Each number is 128 + 24 x the weight over its row's rms, rounded and kept within 0 to 255. Layers, rows and columns count from 0. Numbers have three digits each. The size before them is the row's rms in percent of the matrix's.

# down: layer 4 MLP down (transposed), 1344x512, rms 0.0421, rows 264-280, columns 0-127
# gate: layer 4 MLP gate, 1344x512, rms 0.0412, rows 265-280, columns 0-127
# up: layer 4 MLP up, 1344x512, rms 0.0429, rows 265-280, columns 0-127
down264 097:120098141100106076146159125106132099134122086124106138131117143091107134098118107166207144139154113121089104147095122141130143104134140104166162126099127132149125172151115136176142131164098158104108103139139088122125096125125134115133134120151114120116140130121140138100118129143099153104129088171142141133152135136140135131131121111102107137119134133133150121122092106097108129155131
gate265 102:136146117104126133137163088151119146100144157111117124107150121162126117102147119163126160168106121089130106085093127150120113153147147133095097148157112161118138125159113113132119141124135149135132117101116094082114160091137079146160120156122110181128152114118084124136124095089091112157114151147122135158155121131121059110106107091111131128113106146140129143100093163134116109149144
up265 102:171134108168118128120129111118111116141103118144108169127127118112146146174111122129116147114104099148129117107103157121139152090079163070130121092138166136163150140177108169135074107133134089096118150128114130143150133113142082142120140136142158144160145118158110122118105067165094118128087149087125122154167090123094077122130139131134091119124120152144134139137169120102177151112177
down265 103:129132139124116127163120125132156108129155134182131112131160142108138155110138127163130121146135130141155136102157136127058124093116130141148155121127110129119153165106160076123109116122103113162083079129130118140116181087125141091139070115126086149134105143111116159183089077135150129122072124153149146118130125147136145156123145086121144134148113102170164120074150135143121170130142
gate266 102:148077093129168140144181150124136081119126099098085137125123176127146105146081166153129090123147131114135134135161140098145114122062114129118118098119144123076157155166141127120114134114138128108112131173095135178140123159127120124127119099182183081138148105119101115156125065148128065127163113151127091143111109134154133134156083158142141140112102106094082155145114108122113139120163
up266 100:140137143120142119115093131127084108104114150135128118150120134138123137115117130131147144118110114123103156091143140166105119137147120122138097100132149147119101111103117113137122114102161163182144125090116102126150176125077201136154097162121113127100150132139065153097123118138168118163097155129114144143129097143135128106154135162140170110077120120123124150109157118123098152161175
down266 101:153095123128125144153122146143140181119159132088137164122087140156096115132142143122155135138101113124165112127141138117115122051125136172108083082111174140133104144155167150174093117118130124141144130124110106116104137116125115104146127106102165128139093119110110132145134109159162093105125094098094147143093163152154138107110100091134151119092136120163143119110135125136144115108099
gate267 095:181117112112125125135159106082093161096128135127148160118146123146128107139124135123128186163098191136084146116080151122169176104111119150138093141165120141107104141197139179118135143095111121170141117158102090150122148100097117092148173137151141148191124119130126141156142145137095143111134112154137146124162113133132115090112090156110131111114118130121142080112166145116139059166092
up267 099:150153176104109164150106148152170142118133129119172131104119088141125110144120161143174166181151164133076119104109140126144143143166113158166125132115092142124168079133148158137136145130127114128115157103087080138131154184132117096134101114087133118136102162069114127108154149104165157118077131131182102138150119125131124149097115118158190133141125102123123136142134117144149154151153
down267 100:145112080168098122164124118105104152120115174148131129141128176105157134124147140076120130099086178110121144134093121103144112150147118120144069123121148145089121196131123126123156103142140121087164148106110136138109157136167091137133115125119119089154127160092117155160115165141075106144108150124113128161103103149170109148075128120109110129096146134109136166104125149132098080115122
gate268 097:157126108098133120130121128121080091122113093117150131132102105108165136154153149106130111133125121152126140154089143116144074136121121147131128095128114135143078132150111063126101100130120114128112125089077138136134110103155095134150138136149105126141176124145138102123117146098125108122133114154164147143135139097120138104097088125087134109146136103107153130144135127101142112132155
up268 093:161113073140143128095137105172139133153118162142124113138126118122133148177084143150135177127129136127156144124183107127140108167128124119087134129155137162136104133197132097071147077144123134149071101148115136113107155099112115179136151148171104149114135151112133110107135170124135135148123158134108138127144149073103139130138153077139107167114116117146100101106130095122100126134129
down268 096:087151164146140112150142124104112111096115125117126155115164120159144112124145083108137084133126128127128135127143145116089131140163118150164114169089135132124125154094087124153085121131124130123168156127082122172112102189066159125128128085076164170168119120164106144121092126146131120117128126110134159102141135131119153134113152165190164134129134145111140149095129123151143157132123
gate269 103:100120135142124145125186124120139142130114114151144130132124095124107193128085158167136143122125119135140111111143097126116154121089143120106106121086123097151093109148168127168141151101110148115154108129162117136092104135150136092130119115135140142170139148118119156135109110088148136162083070091098153174148091157152129158173104122107130165160093105104119156132132152104135110128152
up269 102:126105112087096116162096089142153098153138143127140142117180153115088079142142099140135152131143147139112131122117077117161115124121122129114138132102083120118156115119147071099167139165128120158144107096092134155115075126143169124114124121110097121119123105145141149167107163139165138148079134104155096140130160110108155133120115123168130129113106170146117145132151141089162155109106
down269 101:126107126160092136108157121104156164135127172150177145162098146108082123142175137137149188095156114106140132088103128172159143122154094115115161128138177126121129128167100133177123135133111167178138136132142141122175154150160129121132134068175133143078119109127134131121176160091089106131148179174098121114117124132140123128149161120099110103135135155134091155145084072106140099126122
gate270 106:149086116121122141102141144134138161117125147134130106104107148148118133109095164117074100128125113115144168103174128178116148155149142171188103118102137147142138133141146128119111115131131183119132085139112134139159120132121111097105109130124119136111164148176109103156090131107169123123143168104159109151117147103148143148157119092149130094140114164111157130149134120114136135098123
up270 104:093115072119122108107167145111119164132132084105125087143068167111147117098125072110114138102143122113111093158160133112208158111089088110113114124100119101166153184121139173144166113180135120129143137138091137140126130105138135137103136098098131132153185130096116082146112160144134182151106109119150140161135119110105125137089092108157118086134127139124119104094145137123142085156145
down270 105:132131129111130118118143149155132113112188166122155106134148126133121149129108157112107128117140151107126141141163125186131127105133113152099157111090130142141113109154153139148131143118108169127100121147153134123132120145106087165154096137139124118116133126183119104109141094115112119096144142108085147103121141118135136107131141146129150099115163097119172083135130124108147100170137
gate271 095:134112166095130173167160145086123140127154128151164119179121149133105114083169125176115086095139124133149106102086095124093130126121159136137112168108166130105129115139151101137139161156112114123079149166156119136120130121162149121145109094108154154163112122125100131145155144114110139104147126162109134114084086117084102127135128119125108159107110131137118148104144158121083126131135
up271 098:067099116096133151123150065159120124129130154135151107125156135184140107114173118111144124131120130117134124173086146143134098142152146116119151077133106174134124189084075124135129136136121130150139170164117107129113067140151100104141097158136125138167110113162082139142122145120117090129107167192133161121128098133142086134158149166086121138138159137101122126142118136093145138114159
down271 098:138191105140134123130113128122124145136095080128130116108079166112140101166142124108115136134184140117115117144150128163124138142089148131144115129139123151195150130140112110129110079099143125131163087106108126124137159129225173080118122130130140137107126162149115163136099140134131092124140149106106140128126119153107121153104128150101091095085100172163106148128153093106145164100143
gate272 100:109115111132134115131117124082119126124099140122103085116153118139093119150125139139131102100094139143139123121113123113133185102101123155154134142125149120147159160100138119135122132066137099181143081113116130151136121167129128135163084140089138105112128152153140133112112129147104161156133126122160121139135133117096147116149125119127160134137098112140163173102140117100132122101118
up272 098:088123110119114149149109113094094180138129148155101127088161165079130137159124158161139159113117130109151158117168094090123152092120098149127098115094102174107114149124125122088108079096098085165106136140114171131121136095121122095104143155127137136114147059081127147167094119142116083152139128118114110148160106143134069123142153133127130139134154127179093123120153105121158131144083
down272 101:110142118105118150124116125137150122121144147120144131113106106149099141142115082134122148138182128154151099146101119128132102109138121145127185120179117111127134113162162144139158118109160153120142110122136125129110158126152125074140099140154123087144122120138143133146123190121095098075132115109113135099160148119128128117130105102108116081108118155132141091145096165058116094135163
gate273 099:149108085081115147148096111136130117100114097139153078112120110102133098140133150134113128131092193098122166135124120114168115125116113098128129119124116077119119105116147132143141136121125137075180143117088143137123120139113123163100130147130132133140154144119117131098111087118159109161136125067145152176147143135113134129092113113152147109116099135132154127095203123123149091121098
up273 098:145155097103097149125125117102097115147106103106139145159156087095079155101119119159141146183077113109139141139142133163130137103100150134124124106136157137129085136108172109121101129130150134135133109082129149121187108139119140167150152113121109135150137127124126152082118097124112116111134107189125138106121081136155126124117143090132093117095115142106120146142149134154126091155120
down273 100:141123144150128132155120131088138113095171162122136162143132123105111147138124153160098147099076109177127112134097131101161137178131154131147075159150136181149132118114121201181136135135127135143132119124140099139106117118149149116092081123127154083128153141094121132115157126136105128092089103131183132083121153165134162104147079119147118106126143097125162099133123176096120117081154
gate274 095:092148069162132098152138131090109113123147136159102098150109119110076119127149106184068139125119129093114122139129100113119171130145118122125086133121142126149125087124140110165111166148074122139137132160143120175172082105157126113112130097107098114140128179104156140132130091075142116100143138132087120128121131090104117137114121102143149118155114113108119171113136099151156126134149
up274 096:138108169125154115131113131115105116121132118132171133126135116089127105137131091105121117133145083141079182141122176113125097124121113093111091092137096170141130087121121129123156106133106177100121145143133124116109077126165137139087143105141110152140110110123169124150180076116135183134125131129153142092172181108124091129096121129142098138131132140107110096139148114156115124157156
down274 097:135147053148126139131157123158143144124133115131134116118071166138131147131157161124106143137093135159163085129153114138092164116115138156140119136141087120174146164151129177103128104114125119132130135132120094149113109114090131109129120118112128134136093118143127160110137166162122121149142083107137153138110164116119147104147114123111130141125154158145134151109088174128162107138122
gate275 094:124124119137166112172123115157147164105147125144155118178147142136074131150123143164133154147076141119133122098133092099130167116087132167142105146112146130130139137134107088120134114109134141166132122153098151141120158116161124101152115087128131149117130144143095155089133109127116141137150060141144106128157138081109120073173093103147087115116098129119170121129127085116138129135122
up275 101:138154113157164122159150144124142111119140132129100145159163124150106100154111068132112145092121160123119125119089140134129091147147118178132107176135149112121130125081123120163111137114156177138139122179144170130161157132138133112110137133131110166094076136134092093094177185120153149095151080119139106104122155135144125170147122121150125148137112105084115158129092114121127159114134
down275 098:151133128108125130113185145141138091117147149152145132103120128122150127149170119117149124128119159127162119152130155151148086140135116155128153166084143136143108139168108144171094126095124142084124136128154108108172119136111078141130104169121172170123107133101146166148125133117152136143124148094176144151078071158154141127050142111163128127130139121138096156088126106136110119174109
gate276 079:064139108186148139123110124117129118149138145058135156116162081151083121146171140134103204159134139142104121112150124160122162126152125133126175147128170129118142101125112161120144154179069139186137123099074107108140099137158122113129146130128105098125155148151083137099131156133114115124143133131106107158138184094143171116132134139103136167121195146126105135143140101119128149143119
up276 079:145154157129093142148148123154154158150101121183137135159086103106154169120077122072181142125130128138131157144154156118162089167145183088117118114116151139093098138159151147092122131107121127141132108152159137172165106131156116140135136151151143126181146138113128102092102142145144162137154138140130146128113078094155125147130152159132119103145133136089127169097100145117130149161148
down276 089:153086135123124138108128139151124130127145152136134118136113113112122139101136134141117094109113142112125118147133103090137113120099095164106040128130094114127117174117094107140122130123171171105133149127135153132099090148118131125099118136130157126122115105146114127162150109136158133121117110131147126116093129133131114131133114088150133099121000147158133119157133148133147112111160
gate277 099:119142148137097123121151128116117152114111120154138087129097155132127131134098145124163120141085126138142133121160147145125109122105168149140088113140154167133098158117165135142135117156147128137164169105143089137178115089161109129119114105120139157138138145110106110122143107123110148091123109135088165133106137127101109107145098142128104150138097141081108166107151116160157113089067
up277 099:136140105164170130157142133062113164102163107137135145171134152163133148111149114094127113111114141099130163108096111168067092110126124123081110131143155147136081142078172120128079133100151150163126121152138179182131117109139170146094095156139092170111136094094099135158139139125126125089132111094088107116141140130145126143125079124075125119118122108117153160079109133138083121182164
down277 101:119152173148147114119124138098116162143125106111113075104122139148101108174093095111154133112144091122145138126149151084114128138153117137143135126092153148100101155158102115137111166108129088090111143139092145153079161138117087104168127159117170094153120140133109132129105152175108119126121150169203145132121139119105132091101149151159141164145115117124153138164130111136126152100117
gate278 094:144118088116088149142100138126105123095145129146120119154147116130124139128178133156091126151124143123117130148111149148166120113114138145117107115118140136126108095155125104159179178127129128116122155111126075131146090153168125109121120186112126142173104081089113120101128165117131130141144130067139118164123147101136133158114092166110130086137109112132085112121117166107152149144138
up278 093:109149129165085123100137122122125091098144143146141137166147094162117102101130114130135126161112092119125109125143142138124119107100086135087080123099167149114116124137155145122120105133131151131112084108173135119113144120106146119149125084141131138155108139110095121105142110173157152101146174130144096152128139116148101146131194141148140138112110108120156118105143118135078105169129
down278 093:120118139125122150170143124106140130153126126134112112142123136126144143130125152140109127149123148112117149114100136154111130105143141133146132047132083133153138141075132105111104177151153113119122155125132089115130133133159100119102107161141128093153151151122130128145128160116092156143135129095168151096138162132104181150121101160094132150144144119107132110155157135153163105152107
gate279 094:144116100161120133143141123105117083120136154099144125121136129124151121166146135133128133089106132107163097130114118108113119081138107120107121148138132160165126154121118177115101136124111176086166107163122100133087102101136121134095093077130175146129125116112118128124144104147092105138117091106103151075118182147113136126146119090137128160126122125152155078098134087161102163093108
up279 090:132133133108149136178106151170149131130148116126097155158150110172129094142075104131108160154144143130153153108116093135121149153099117161137110097150086106128111104124155134127087135135090125111111130171096113153088146162152108111118130147161105147116139160119105145135152136143151127135138130150141075153097135113182130105164135144140178140128119123168172126072143126129131124170159
down279 093:133154137139118110131163108110126168165124141143148106148118171073128148138174159123111087109116141121108147141131143118139125164120142095100122142127131111127099144132119130135156147109161132142127152140143121120156109077124140126148157079110141155123109120149130113087139106098141135137131137129128139133118134137118092152116092145109060128124132102103122162126115121159104086122120
gate280 099:092160141136124124101097152132070133156115124135158064124124123137104132113104111125117119111080099130157126130130105170140153126104129117131117155118140129125126126152127114121128092162086124163109140140136121117100115133108155115109119114139119133128085124132131100140117109154135074154120092132128118090102130123154160094157119118114098157114086090182116137111132120127122122092126
up280 100:146150127116098137149162086102143160157141138108122190145152093177137109126102098133120130145136144158104126157115170113109135151107124111182152134135112147146123145140100086102170127098107134118134106094121111157094141163130101128151084123090088121133126121159098141072131124135118120107092122117154134115157159093087118134132108094181113137139114119103133115135143089128119122144168
down280 099:102134149126108151137147147138152120157122143111143086087134135148167108128172130129104104130102124136096108146136162138084122115138113116144136125124140148112139103141142133155135114108058101160113138166091147150133114132118142145116135148111112167115111124106157113120118110186073143106103158132143150097118150129119137111117147109120129123096117159124107121120139096105155154106101